Weights of a small GPT-style language model, trained from scratch on English Wikipedia.
Size: 12 layers, width 192, 6 heads of 32.
Each number is 128 + 32 x the weight over its row's rms, rounded and kept within 0 to 255. Layers, rows and columns count from 0. The size above them is the row's rms in percent of the matrix's.

# layer 2 MLP up, 768x192, rms 0.0806, rows 685-737, columns 128-191
size [108 100 107  93  93 106 102 102 110  96 104 106 133 105 104  76 128  98 109 118 102 100  86  96  98 103  74  81 109  99  98 101 101 110  81 105 102 113  98 103 101 104 102 105  95 100  90  94  82  97 105  91 126]
[[121 131  85 182 159 151 125 105  99  75 128  86 123 134 165 217  44 114  73 142 145 133 190 115 141  63 126 220 111 117  97  95 139 140 106  94 127  95 108 110 123 158 145  86 119 131 180 157 145 181 156 186 130  83 157 159 125 129 134 112  45 123 157 161]
 [143 108  62 119 147 130 130 120 110 122  54 131 141  91 170 166  54 135 127 167 136 135 141 133 181  40  74 184 119 104  68 101 129 105 141  88 119  68 107 130 109 120 175  82 119 134 164 187 209 208 190  92  95  92 121 114 144 132 163  74  81 125 150 126]
 [118 163 119 180 123 135 106  97 158 105 128 128 115 120 156 136  64 109  61 164 115 139 143 122  94 119 137 154 141 140 140 109 120 138 178 135 113 115  38  89 101 124  77 137 141 115 106 154 155 187 161 136 153  37 138 178 103 150 147  57 119 130 173 110]
 [130 117 110  81 185 132 165 137  43  35  93 126 133 122 164 154 122  73 115 152 148 168 154 178 108  98 167 156 118  69 121  88 110  89 128 112 213  96 145 185 141 116 133 161 112 131  88 174 153 151 141 176 122 127 213  84 157 124  86 140 132 161 145 143]
 [114 147  96  95 139 126 145 105 170  86 131 131 127 101 128 168  46  91 114 161 119 141 147 178 149 144 123 181  77 129 142  15 112 105 152 144 146 103 104 183 121 115 104 107 137 146 101 138 150 187 180 160 119 109 159 106 158 143 190 116 128 130 154 104]
 [134 125  56 121 152 145 114  98 111  99  98 128 141 110 180 166  61  83  92 135 112 133 166 160 151 127 123 215  98 111 131  64 152 137  90 120 123  64 121 151 105 140 132  85 116 154 163 166 170 200 179 103 120 104 129 170 165 137 177 102  80 144 133 163]
 [133 143  83 126 160 154 118  82 103 104 115  89 170 110 205 170  90 125  93 162 122 115 164 142 141 114  85 200 118 115 105  74 111 116  99  83 128  94 104 134  68 177 143  92 129 147 175 190 179 170 192 116  97 115 161 128 153 155 157 131  53 123 143 142]
 [124 114  71 164 172 159 134 103  92 113 119 102 143 111 200 189  84 114 101 173 125 124 173 135 174 129  80 181 107 106 108  78 124 106 111  95 108  91 131 106  82 143 162 113 129 132 200 195 155 194 186 138 105 106 135 129 137 143 158 131  54 123 140 153]
 [131 102 112 170 168 155 137 109 124 104 135  49 163 140 134 167  97 186  42 166 125 161 176  98 139  59  69 140 136 123  72  98 125 150  85  91 109  86  93  96 110 155 150  79 149 122 156 158 182 156 163 138  89 115  82 128 107 138 140 121  22 121 131 144]
 [100 141 121 128 162 147 116  69 156 133 121 174 112 135 173 125 104 127 162 124 123 107 149 128 139  93 109 163  98 118 158 117 122 181  61 117  76 128  96  34 109 130 166 127  80 164 154 152 160 148 155  88 104 164 115 140 125 126 166 171  51 148 121  92]
 [151 125  72 152 162 147 119  93  92 124 122 136 138  83 147 153  89 129  85 172 131 156 153 126 160 146 104 180 135  85 105  80 169 103  95  89 107  51 125 144 103 176 139 129 131 135 170 158 207 137 176 124 105 113 109 128 146 125 170 100  66 119 146 208]
 [115 146  52 149 178 133 142 129 115  89 148 142 158 109 152 182  55 131 109 164 141 116 155  96 172  95  61 192 124 128  84  73 100 113 153 146 125 120 115 132  98 127 133  75 138 115 161 202 203 159 202 151 127  88 161 106 126 123 154 127 105 153 198 134]
 [129 111  94 144 171 187  55 116  95  99  74 132 145  48 198 147 105 117 119 135 116 110 134  88 125 101 105 164 115 158  69  99 108 113 132 139 115  80 114 160 129 225 153 140 120 138 146 149 140 171 183 176 143 139 130 127 151 120 150 106 133 146 134 138]
 [122 128  52 111 146 146  75 105  85  76 126 112 156  52 147 179  92 108  95 184 131 138 138 122 185 113 105 171  99 101 108 116 141 130 102 120 121  65  96 131  83 166 147  73 123 127 168 210 195 172 232 131  72  82 108 161 137 143 173 107  92 166 121 126]
 [123 105  43 127 142 134 117  91  45 120 119 116 148 103 169 169  84  85  72 188 135 126 184 163 171 130  69 190 132 124 107  67 157 113 112 107 118  81 103 139  78 135 167 105 129 133 188 180 184 159 181 143 121 105  91 135 157 131 166 112  85 116 125 172]
 [125 102 128 110 166 141 112  82  98  92 143 105 140  86 153 143 117  86 120 131 113 191 206 197 123 114 124 116  92 116 157  84 189  89 100 137 135 121 189 173 155 109 185 117 126 142 150 123 152 162 164 149  53 123 112  85 170 125 140 126 109 209 120 151]
 [142 182 117 131 117 154 104 127 138 113  99 126 158 132 148 130 128 162  88 173 123 110 171  81 178 172 108 127 146 118 129 126  87 126 175  85 144 187  93 117  85 130 115 142  97 125 125 155 118  68 139 106 130 139  93 169 155  99 157  96 106  87 112 115]
 [142 131 123 129 120 109  98 113  95 128 144  58 125 115 214 171  85 166  82 141 131 148 137 126 106 157 153 148 128 146 102 117 126 122 144  83 100  91  74 151  93 105 117 118 135 152 123 132 141  88 162  98 140  76 178 123 136 114 133 141  74 153 108 192]
 [154 143  52 172 142 171 111  92 111 105 112 108 156 133 175 184  66 126 102 188 144 119 145 113 168 124  73 184 143 138 138  91 110 113 119  50 115  92 141  72 100 162 171  91 122 142 193 163 147 131 179 133 114  87 100 116 169 143 162 142  76 128 151 140]
 [125 143 108 112 150 146 141  87 134 136  81 151 134  99 136 158  72 157 117 155 143 129 161  94 136 107 114 139 140 135 123  81 144 143 159 144 132 173 144 100 132 179 114 116 114 149 171 157 136 119 163 141 108 160 109 164 137 157 149 188 119 161 165 108]
 [125 107  66 172 144 140 123 123 100 110 107  80 150  99 196 169  54 151  88 160 119 147 160 130 161  98  90 191 108 120  95  76 114 156 125  83 105  97 109  50  94 181 194  66 133 149 177 168 177 155 174 166 122 102 144 157 138 123 155 129  70 123 159 154]
 [143 113  34 139 163 159 116  94 119 100  97 138 134  57 149 195  71 143 107 152 140 142 164 125 169 159 105 185 122 105 109  43 116 101 102 113 106  98 110 107 101 175 145  74 151 147 173 163 171 149 221 114  80 110 138 144 132 140 175 132  89 122 145 164]
 [121 160  57 149 158 150 116 104 119 113 104 118 123  99 122 147  93 188 113 188  98 140 131 140 116 104  89 143 134  88  83  82 153 145 152  66 120  97 101 133 148 137 138 105 121 164 148 162 183 140 217 131 121 109 151  91 172 121 131 112  78 157 147 152]
 [142 114  59 142 128 143 126  72  93 114 130  95 150 119 195 207  76 126  87 142 172 165 173 149 155 128 101 216 120  95  96  43  95 117 126  95 125  68 119 124  94 134 160  97 168 127 200 177 167 188 173 158 105 120 143 147 145 135 132 121  34 115 151 143]
 [128 104  54 170 137 119 113  84  70 120 137  90 149  98 194 157  85 106  86 164 132 125 158 171 190  93  73 196 135 119 101  59 129 128 128 106 108  66 101 127  52 155 163  88 170 126 189 186 180 140 178 156 103 113 123 133 149 141 162 126  80 133 138 140]
 [126 132  72 119 135 125 129 101  93 120 121 130 128 109 140 143  86  80 139 135 123 117 162 147 135 129 105 175  89 108 128  53  94 115 125 107 158 120 100 167  65 155 135  56 149 169 129 174 165 175 114  92 123  94 161 137 137 151 171 100 133 107 209 122]
 [107 169  70  98 165 110 121 109  87 119 123 148 195  58 172 152  92 139  80 187 160 102 153 157 140 134  83 187 111  97 105  55 117 121 119  90 155  97 131 116  84 122 117 111 171 108 170 202 243 157 209 124 114 115 139 130 142 103 147 122 136 126 144 104]
 [150  99 119 116 144 130 122  50 134 195 110 123 120  76 166 114 156 170 119 137 119 141 123 141 171 126 150 106  75  69 150 119 109 104  59  91 123 138 103 105 109 237  89 134 134 102 177 162 147 131 135 146  85  71 121 170 161 148 174 197  72 144 151 177]
 [116 152  72 140 165 149 118 102 101 167 125  93 150  89 191 174  45 158  66 131 106 150 152 124 152 116  78 193 110 135  69  83 152 134 109  77 118  74  66  93 103 173 153  80 144 133 173 166 179 151 196 144  87 125 135 145 165 146 168 151  72 136 149 174]
 [121 106  77 141 142 142  92  98 121  97 113  94 162  64 190 174  87 111  80 126 145 123 175 138 144 126  86 174  88 122 108  65 139  82  93  87 116  50 100 156  88 190 140 104 116 151 127 169 179 159 197 156 121 139 120 158 118 156 160 122  66 148 151 148]
 [152 115  35 130 137 128 105  79  84 121  89 105 145  71 185 185  76 110  78 164 150 153 184 152 163 113 123 196 113 100 115  39 146  93 103  85 108  41  89 132  92 161 176  88 138 132 173 172 188 170 202 133 105 122 134 130 150 123 171 122  51 147 140 165]
 [108 127  56 117 174 166 130 102  93 138 125  85 180 136 155 175  73 150 107 146 129 147 153 142 136  83  62 162  98 118  90  56 120 161 135 102 128 102 115 101  77 183 184  78 165 122 201 174 169 165 158 114 111  89 190 119 151 150 150 114  50 125 137 156]
 [129 118  48 168 157 135  91 100  66 133  88  83 139 106 165 179  78 131  87 200 126 141 165 129 173 102  68 176 118  70 127  79 123 101 101  67 116  77  75  99  92 155 170 113 126 131 179 182 183 146 174 127 121 109 129 152 152 149 137 133  82 131 140 131]
 [157 141  77 153 180 156 117 109  90 125 116  98 167  82 199 154  97 106  77 146 123 147 180 155 173  84  92 184 127  94  91  69 129  96 104 112 121  86  99  95  68 161 147  76 126 139 224 190 155 166 189 106  84 104  97 114 133 120 169  81  61 143 128 165]
 [140 126  93 144 169 134 118  83 102 114 110 105 148 102 204 213 107 126  74 162 146 144 156 161 151  90  76 156 125  88 100 112 111  96 117  55 133  77 101 120  91 150 136  90 145 124 165 171 143 154 172 120  95  87 138 134 125 129 186 121  33 116 151 186]
 [138  81 114 201 126 156 105  72 104  99 164  80 126 102 141 181 122  20 108  99 127 126  96 100 101 133 114 151 125  70 162 146  99 182 151 143  90 124 139 110 123 127 135 129 123 110 187 134 127 130 115 222 103  91 187 150 115 159 144 143 116 143 138 136]
 [140 136  73 156 136 122 119  98  88 129  88  79 148 130 189 171  81 106  69 181 135 144 181 144 180  73  90 190 132 106  99  87 101 129 104  91 116  72 109 111 108 159 177  80 145 120 180 179 164 185 186 146 122 110  68 139 132 140 161 121  59 110 177 150]
 [139 135  33 142 155 149 107  90  96  78  81  99 129 122 186 192 108 132  85 156 152 106 163 114 166 113  89 160 132 110  82  63 110  96 118  96 107  71  92 114 122 195 125 110 145 134 141 174 163 150 224 163  91 123 116 164 135 136 157 129  68 127 150 143]
 [151 166  72 132 156 146 111 104 105 115 136 118 144  91 174 159 110  96  84 180 118 125 154 137 158  84 129 151 124  98 125 109 115 137 131 137 112  81 107 130  97 185 126  55 138 129 201 170 154 148 165  99  84  83 121 162 171 142 189  96  91 131 130 134]
 [140  98  55 107 154 171 100  89  85 131 112  62 143 104 189 183 118 141  82 158 124 125 159 112 202 104  78 173 125 107 103  66  98  95  71  93 128  54 122 110  95 194 161  85 140 163 177 163 158 184 171 156 105 132 139 147 160 137 149 141 101 129 163 151]
 [150 141  64 138 128 190 118  61 155 150 101 129 143 153 161 153  93 154 109 137 115 152 150 148 163 129 111 135 143 137 121  65 139 105 149 106 109 107  77  99  73 155 169 104 135 141 188 171 153 144 202  92  54  87  98 142 141 139 138  92 100 120 168 113]
 [142 156  78 135 175 184 108 128 118 123 123 111 161 114 140 170 101 154  95 160 118 120 190 114 163 132  87 168 125 128  80 120 102 105 119 109 118 105 114 117  87 137 108  73 120 164 211 196 148 177 177 106  85 123 112 138 146 139 170 103  84 120 120 125]
 [167 132  70 139 215 120 114  98  79 127 100 126 147  70 181 181  84 122  95 187 162 122 190 154 158 106 107 179  99 123 101  66  92 107 125  72 123  59  67 111 111 182 168  97 111 131 158 181 174 131 190 116 120 118 143 142 145 135 168 144  75 149 150 185]
 [151 122  66 132 156 131  95 100  81  78 102 129 151 106 179 200  83 123  69 169 144 129 169 162 173  83  80 182 126  81 101  65 141 114  94  58 115  53 106 122  92 130 164 100 130 135 168 174 179 176 201 102  99 100 141 120 158 127 159 119  41 145 133 169]
 [144 176  37 135 155 152 160 107 127  79 121 151 141 132 126 143  48 154 129 183 130 114 152 101 167 114 128 203 113 100  89  78 135 100 127 134 154 102 136 137 118 161 156 117 109 130 154 157 219 145 239 108 120 117 143 139 153 155 168 118  81 139 193 165]
 [148 138  84 165 162 149 126 100  80 124 123 118 164  89 197 154  83 121  86 155 141 143 161 136 175 109  90 176 123  73  88 103 121 113 129  92 112  72 133 101  93 176 165 102 101 147 189 157 176 130 181 134  87  90  97 144 126 143 183 130  72 116 134 184]
 [ 90 154 100 119 108 136 166 143 101  91 117 112 107 124 116 175 123 141 152 131 148 176 123 168 133 162 159 130 122 102 113 103 106 138  52  77 198 134  94 115 154 121 127  71 148 124 124 172 154 229 125 172 133 104 202 127 117 121 148 163 119 143 146 158]
 [128 121  70 140 153 129 143 124  85 102 137 108 147 117 136 141  74 110 142 161 120 151 158 143 142  91  67 225  96  74  78  71 123 131 123 122  77  72 134 115  85 155 173 107 149 140 208 194 227 176 235 135  97 125 162 128 137 151 154 115  96 143 147 161]
 [175  80  82 143 145 166 147  62  83 157  90 145 111 115 150 155 106 131  95 141 126 189 196 129 168  97 154 179  85  93 140  94 144  94 113  98 127  82  97 146 118 154 170  97  97 164 160 146 148 176 166 119  53 113 149 140 175 163 175 125  45 108 149 194]
 [150 125  56 135 160 137 110 101  84 116 110  86 142 118 181 155  93  80  75 191 145 121 158 155 164  98 104 204 127  89  89  87 163 105 109 108 113  69 130 114 117 133 132  93 172  91 168 177 145 147 172 138 103 136 115 167 135 116 152 121  41 160 129 175]
 [110 122  63 177 144 135 104  91  95 117  89 106 134 111 185 148  86 118  91 172 112 135 189 124 163  88  85 199 119  73 120  55 120 138 137 105  85  86 134  94  72 174 168  84 141 151 213 135 168 176 210 133 133  99 129 141 140 122 168 121  85 123 140 159]
 [119 127 121  98 113 128  69  53 138 126 140  68 136 143 102 122  99  78 149 115 119 117 109 148 141 126  86 187 156 141 168 124 129 116 154  59  61 125 109 132 156 139 122 117 116 135 136 143 125  93 122 118 100 195 127 143 156 140 139 100  66 147 112 153]
 [130 136 107 151 148 120 127 114 110 103 157 146 127  95 122 171 121 130 118 105 148 114 110  57  97  78 115 140 129 108  94 106 135 128 139 133 119 105 170  96 127 118 139 132 177  83 117 174 133 139 130 167  75 136 114 132 136 131 193 112  94 123 160 143]]
# layer 2 MLP down (transposed), 768x192, rms 0.0447, rows 685-736, columns 128-191
size [ 88 110  89 100 113 102  81  79 113  99  93  89 124 101  92 115 153 119  89 135  89  84  73  79  76 117 128  95 127  87  92 102  90  72  81 124  85  95 100  89  97  97 106  95 112  81 102  81 107  99  90  88]
[[125 116 111 121 149 139 163 127 118 113 161 143  98  81 168 221 117 101  81 118 201 120 138 171 116 153 121 135 147 135 100 147 124  82 113 161 188 132  71 110 111 141 125 139 106 141 195 152 113 177  83 155 105  50 106 129 104 111 150  69 103 137 167 125]
 [100  94 145 153 125 148 207 113 102 126  97  95 164  68 195 134 105 177 165 127 128 186 191 140 197  60 157 126 130 120 110  98 149 129  86  86  63 129 161 172 144 110 115  37 134 115 151 133 141 116 116 101  94 152 112 114 137 138 173 128 120 122 128 149]
 [118 183  88  69 113 152 126 157  83  93 100  81 143 116  85 131  88 111 114 133  90 139 125 157 133  85 111 183 144 133  97 180 165 161 139 127 146 107 112  85 146 101 140 211 154 156 138 113  82 163 107  89 132 147 127 189 109 178  79 133 133 151 113 106]
 [135 120  21  92 178 175 154 158 101  81 102 134 121  76 149  99  87 126 162 141  88 171 104 185 134 130 162 122  97  78  84 151  87 148 212 146 145 152 125 132 167  64 127 128 110 160 101 138 128 146 117 138 124 115  62 123  91 174  84 163 143 141  90 171]
 [144 146 219 115 145 140 135 144 100 160 132 136  96 140 127 143 123 141 143 133 121 135  70 155  70 109 146 139  96 133 100 195 133 143 102 142 129 101 137 109 146 109 149 135 165 147 175  31  61 129  74 131 134 121 181 136 106 126 145 141  76 133 119 106]
 [ 87 109 106 130 141 133 119  59 134 149 130 143 146 115 133 192 136  97 193 128 127 158 138 131 144 119 117 111 132  85  97  86 133 117  71 223 132 143 166  89 114 158 205  61 145  86 123  90 118 136 103 108 148 132 145 120 155 127 145 145  99 117  93 133]
 [ 95 104 103 152 157 168 132  94  59 180  99  91 149 146 129 179  66 140  78 160 132 132 156 168 157  93 156 120 156 169 120  87 163  94 114 153 140 148  86 142  56 176 138 101 134  89 108 155 151 181 147 182  84 142 148 150 163  98 128 119 160 115 133 107]
 [148 120 113 113  98 156 163 113 128 162 142 101 154 139 170 215 154 161 128 154 145  95  98 173 117 106  80  59 101 179 122 163 106 129  93 206 112  84 119 100  77 120 153 120  99 126 144 162 128 202 157 129 120 106  83 145 189 122 149 103  84 115  99 108]
 [134 118 134 163 167 163 137 114  96 125 149  69 180 140 188 112 102 140 115 137 155 113 140 138 124  91 108 141 108 139  92 143 146 130  87  90 128  97 123 146 111 134 207 109 141 123 178 164 170 188 113 113 122  77 111 128 118 146 128  98 121 102  94 145]
 [112 147  55 141 110 149 120 103 124 138 166 162 117 107  99 117 137 113  94 140 102 111 104 159 137 123 140 118 110 103 196 139 132 147  76  91 109 211 155 109 154  85 107 107 116  93 138 155 200 123  57 130 130 110 194 120 119  95 175 124 113 124  92  85]
 [107  95 138 170 127 170 147  77 131 134  84 125 100 131 114 184  89 147 146 152 150  97 126 160 171 114 155 155  85  49 129  86 136 131 109 120  83 138 125 135 111 173  76  89 161 115 119 112 167 132 136 121 129 144 157 104 133 138 187 144 120 110 129 116]
 [132  97 252 172  96 191 173 115  74 126 135 110 148  83 127 152 100 105  86 103 164 174 155 122 163 136  74 106 168 102 150 163 132  90 126 135 104  98 116 153 130 137 190 143 104 169 118 139  69 157 100 160 106 158 122 106 122  98 116  83 102 146 100 145]
 [115 120  77 112 163 180  64 118 127  91 119 202 156 112 161 134 161 154 116 121 126 111  84 100 200 149 110  89 133 143  79  87 110 146 138 169 168 145 116 141 151 189 134 150 137  86  88 133  74 143 160 128 175 129  86 154 147 121 116 115 106 126 107  87]
 [148  95 176 164 111 141  89 123 148  95 123 156 143  96 159 128 128 143  87 137 195 154 140 227 178 118 122 100 122 128 140 135 194 105 125 198  63 119 103 121  78 150 176 117 118 166 123 139  90 117 130 145 139 106 142 140 162 119 164 100  83 136  71 138]
 [ 80 120  94  69 140 165 130  52 113 127 107 166 173 132 207 191 100 150 133 134 147 135 131 157 138 112  99 129 135  76  98 120 109  95 106 153 117 143 135 117  36 115  79 125 147 132 160 162 112 145  99 103 110 154 141 146 168 147 178 114 109 125  59 136]
 [148 150 135 124 138 149 175  75 124 152 133  81 113 197  81  71 128 124 133 114 146 179 153 134 100 156 124 109 165 106 155  91 121  98 137 122  94 118  86 136 127  84 164 171 101 105 168 110 120 106  80 134 161 139 165 117 153 129  92 133 106 143  96 144]
 [144 159 110 122  96  97 138 162  96 211 128 157 130  95  84 100 111 138 165 128 144  81 134 127 198 123 112 129 142 120 111 168  96 133  97 114 156 145 163 112 164 162 152  92 127 144  94 142 108 134 120 129  96  79  74 127 126 149 165 145 181 166  89 161]
 [107 115  50  97 147 120 167 122 123 152 110 106 111  93 151 166 109 148 153 143 114 121 155 120 142 151 169 124 126 218 136  89  68 108 165 181 121 154  95 117 162 115  98 153  89 127 109  96 114  79 121 127 150  76  99 126 157 144  94 147 148 153  16 123]
 [141 142 124 156 148 173 137 131 124  88 130 142 168 136 138 144 161 100  90 162 117 122 129 225 112 213  85 115 159 153  96 157  99 136 101 146 161 223 158 149  88 142 117 106 144 108 158 155  92 152 103 155 111 144  88 121 140 173 107  88 101  97 179  87]
 [227  50 191  84 124  65 157 159 110 179 137 149 101 135  95  88 120 104 133 111 149 137 134 170 181 136 168 164 118 103 130 186 124 115 103  92 158 135 127  56 186 128 126 100  79 179 169 102 144 136  64 101  89 168 106  94 131 176 101 160 123 142 140 190]
 [132  97  79 104 184 141 133 154 122 137 103 194 147  91 117 169 150 137  39 157 145  78 115 148 149 114  99  73 107 128  48 146 115  54 116 160 148 106 174 150 110 151 104  75 137 131 163  82 116 141 173 125 147 114 126 150 135 105 120 130 160 138 190 124]
 [126  76 174 161  79 152 191 157  74 127 110 163 149 121  96 201 106 165  55 116 121 182 149 147 157 130 130  61 119 122 159 170 142  96 109 141 148 196 134  65 127 107 139 168 142  88  98 171  98 146  73 133 107 109  98 151 211  99 154 102 137 162 104 110]
 [141 124  28  62 165 134  55 103  73 117  71 180 134  75 127 108 122 136  96 118 109 162 129 100 106 139 137 122 153  96 137 148 116 148 179 119 157 116 104  56 155  86 115 146 136 132 124 138  83 114 114 170 103 162  76 121 110 139 116 100 158 135 108 113]
 [114 123  98  98 125 188 106  89 141 136  92 131 142 146 179 125 112 116  34 138  99 119 110 183 168 177 100  75 153  99 187 115  76 120 116 158 155 144 150 124 168 165 130 164 163 106 190 135 112 135 124 131  56  75  52 175 150 127 146  99  73 111 119 148]
 [114  83  56 131 127 162 137  94 117 116 164 134 205  56 164 163 122 197  61 168 111 127  64 154 141 104 155 104 107 106 125 118  79 110  82 134 107 135 111 133 109 199 135  78 169  81 142 108 132 167 134 138 131 122 156  97 128 148 155 154 118 101 181  79]
 [121 169 170  89 146 128 110 130 103 122 133 160 140 137 177 164 183  66 165 101 110 110 132 120  54  86 142 130 126 174  86 111  93  81 147  86 113 129 136 192 158 126 175 155 141 100 101 130  78 113 117  39 151 132 126  92 141 143 158 111  82 163 126 156]
 [130  58   0 119  93 157 153 140 109 104 139 177  29 104  88 106  62 105 149 161 105 188 187 126 122 141 122 215  94 121 132 114 143 132 133 130 101 158 149 176 147 126 108 123  71 160 158 129 113 112  91 134  98 144 128  96 186 166 156 115 165 132 119 127]
 [ 81 176   9 186 134 105 134 167 138 107 120 184 133 160 109 126 134  94 116  93 137  47 118  76  95 141  75 160 134 137 106 136 119 124 139 197 144 155 187 158 161 107 114 125 130 147 147 132 179 101 130 103 148 120 118  74 117 134  93  74 194 156 172 151]
 [143 120  87 104  74 103 133  80 177  97 128 131  85 108 122 132 128 137 156 165 126 114 132  88 151  79 155 118  82 108 107  85 116 144 134 181 111 100 169 197 168 159 102  88 137  88  98 121 165 143 182 133 102  76 114 114 158  94 116 138 125 110 123  73]
 [127  99 154 120 118 116 124 157 123 119  83 143 133  87 130 192  98 138 103 183 100 109 193 153 179 107 148 134 150 191 132 101 138  45 112 126 154 144 161 157 119 101 124  73 147 104 131 139 150 155 134 110  73 185 104 113 130  92 200 114 123 149 123 138]
 [160  75  86 123 102 157 125  65 118 128 118 124 184 128 112 183 123 184 161 174 119 142 191 157 175  86  64 118 104 123  80 110 150  80  96 140 157 138 100 105 120 127 158  95 145 137 160 157 128 143 147 142  81 119 158 137 150 154 158 165  61 141 113 131]
 [120 122 158 143 184 147 114  79 137 127 104 110 171 172 133 134 100 165 158  73 152 145 111 171  75 136 100 122  92 164 114 102 120 125  94 150 125 159 171 130  99 188 177  97 139 128 132 164 108 166 107 120  77 129 121 171 210 152 129  96 126 118  73  94]
 [164  99 111 104 166 136 112  77 126 132 141 118 179  79 141 190 106 183 105 189 160 127 104 175 152 114 115 102 101 100 104 135  89 104 107  66 143 129 152 127  68 142 106  89 146 136 153 100 161 158 138  90 111 133 168 151 161 169 162 171  91 106 147 123]
 [111 135  85 194 140 170 130 139 139  86  72  73 165 123 135 169  85 167 112 112 200 148 171 161 151  86 122 130  84 142 140 112  64 158 118 172 157  61  92 161  96  96 114 141 151  87  96 168 127 215 139 122  90 136 129  86 185  92 138 160 102 133  97  79]
 [139 120 131 136 167 167 149 109  79 137  75 113 168 121 212 211 163 114  97 140 176 138 153 136 199 103 101 132 122  93 120 162 128  88 108  87 123  87 115 124 102 124 152  91 151 148 155 168  87 169 105 130 126  91 104 123 150 127 165 107  37 115 128 154]
 [170 128  65 105 145 155  66 204 185 155 147 141 114 142 130 208 142 146 117 193 157 137 113 108 123 153 134  75  67 137 104 112 171  81 185 133 107 124 130 177  90 117 130 150 132 191 150 148 117 163 124  89 118 130 196  90 120 104 159 121 134 155  89 154]
 [ 79 133 111 125 113 145 124  65  68 143 110  94 177 111 125 171 127 124 105 169 130 112  69 125 175 101 116  88 104 127  50 126  93 179  82 162  96 107 152 125 139 164  92  67 125 126 203 140 141 114 131 103 123 129 124 155 173 163 174 135  86  64 108  73]
 [129 124 148  54 162 102  87 111  74 166 128 124 140 117 103 192 138  89 184  96 205 111  90 103 175 164  93 101 154 112 128 112 102  78 133 137 117 146 124 131 136 156 103  98 147  91 142  83  81 126 129 176 145 199  69 112 170  99 127 128 195 202  76 106]
 [151 132 152 207 154 154 126  70  58 136 150 136 152  96 179 161  96 145 127 141 182 116 113 153 187  81 108 127  96  90 101 115 128 143  85 120 151 150 117  73 133  87 151  73 104 141 191 117 106 166 132 154 137 128 111 128 130 120 138 124 102  91 164 185]
 [ 94  74 127 126 109 113 139 131 115 173  75  38 199 138  92 157 137 109 107 130 122  84 130 177 185 135  80 128 104 109 100  87 117 100 105  99 120 100  98  76 105 176 175  89 159 138 155 118 154 168  94 118  89 131 151 173 180 174 134 101 109 140 140  83]
 [147 118 123 100 137 188 156  74 158 154 105 141 173  82 151 110 126 172  83 142 123 122 104 113 134 111 141 129 116 105 151 195  62 179  81 164 115 174 198 158 137 117 123 135 151 112 110 133 101 136 100 111 159 146 121 191 112 142 134 166 113  91 113  71]
 [ 89 125  92 139 128 172 171 125 111 151 115 103 149 106 123 164 108 136  68 139 148 116 113 131 139 112 100 146 130 121 128 128  76 176 120 136 153 141 159 183  83 109 129  49 122 102 112 151 122 141  88 126 145 137 156 165 130 127 130  81 126 112 108  54]
 [135 108 168 143  62 134 161 147 142 156 142  81 112 131 140 114 114 142 102 182 116 157 145 119 176 110 147 115 118 128  53  88  96  97  79 109  91  73 121 119 130 145 186 119 141 119 183 121 123 152 147 135 108 121 113 145 146 146 198 132  12 106 161 116]
 [117 140 153 161 190 176 128  60  93 135  76 121 167 112 195 182 137 196 144 102 151 121 168 176 176  97 142 103 146 115 149  88 134 116 104 111 146 129 149  85 108 129 103 129 147 114 141 151 134 120 123 103 106 140 141 155 171 139 121 138  90  98 103 137]
 [112  81 191 122 111 138 167 107 126 129 121 174  95 193  41 118 124 151 100 119 106 112 163 126 145 125 188  84 108 116 124 120 116 117 135 149  78 152 157 107  99 148  87 121  75  83  84 151  98 108  88 117 145 144 130 133 165 167 154 138 150 118 117 166]
 [ 92 124 110 163 171  76 141 126  97  96  71  92 162  90 178 123 164 102 116 154 195 118 129  82 125 119 144  86 123  89 105 133 105 107 112  92 144 112 108 124  68 158 192  94 151 115 162 106 104 177 116 154  93 103  91 105 123 109 102 116 116 129 118 167]
 [111 137  29 129 112 162 161 148 158 135 102 149 119 135  57 123 123  99 173 133 104  91 132 138 123 195  57 162 123 255 166 101 104 111  54 137 137 189 111 117 110 116 152 148 143 140 126 134 132  81 131 118 144 108  43 124 134  99 161 121 157 142 130 138]
 [143  91  63 149 141 216 160  73  83  57 105 151 100 140 126 121  98 158  96 137 148 124 117 176 164  94 139 169 124 129 162 105 135 177 148 164 101 151 196 125 143  96 134 144  95 149 142 115 113 157  96 145  98 130 153 140 173 165 142 142  87 135 181 119]
 [ 63 226  90 102 147  77  97 134 136 129 164  92 210 125 135 117 109 142 115  95 144  78  75 128  90 160 142 150 179 134 135 101 123 183 145 126 151  99  89 133 139 111 100 178 156 137  83  82 153 106 158 149 182 130 137 113  91 105 118 138 141 132 137  83]
 [143 105  53 152 116 142 166  75 108 185 119 113 159 110 154 116 155  77 151 147 198 117 128 146 110 119 158 104 127  89  97 117 166  93 159 112 128 152 154 119 137  79 164 133 136  73  67  80  59 118  57 113  87 153 153  84 123 112 144 134 126 190  91 160]
 [128  72  38 179 120 193 170 145 119 107 150 174 166  73 116 175 119 167  58 148 108 127 130 144 136 177 118  46  97 146 143  98  95 133  85 167 127 137 168 108 128 130 179 127 131 109 133 152 147 218 105 201 138 122 162 120 119 121 138 141 143 137 176  89]
 [131 142 142 117 125 155 156 121 139  78 129 104 124  68 153  42 121  75 137  79  80 110 126 144 173 162 140 174 155 187 155 112  92 140 137 154 119 247 193 131 143 109 146 118 129 111 225 113 175 149 129  86  64 107 164 140 152 127 111 124 105 158 110 127]]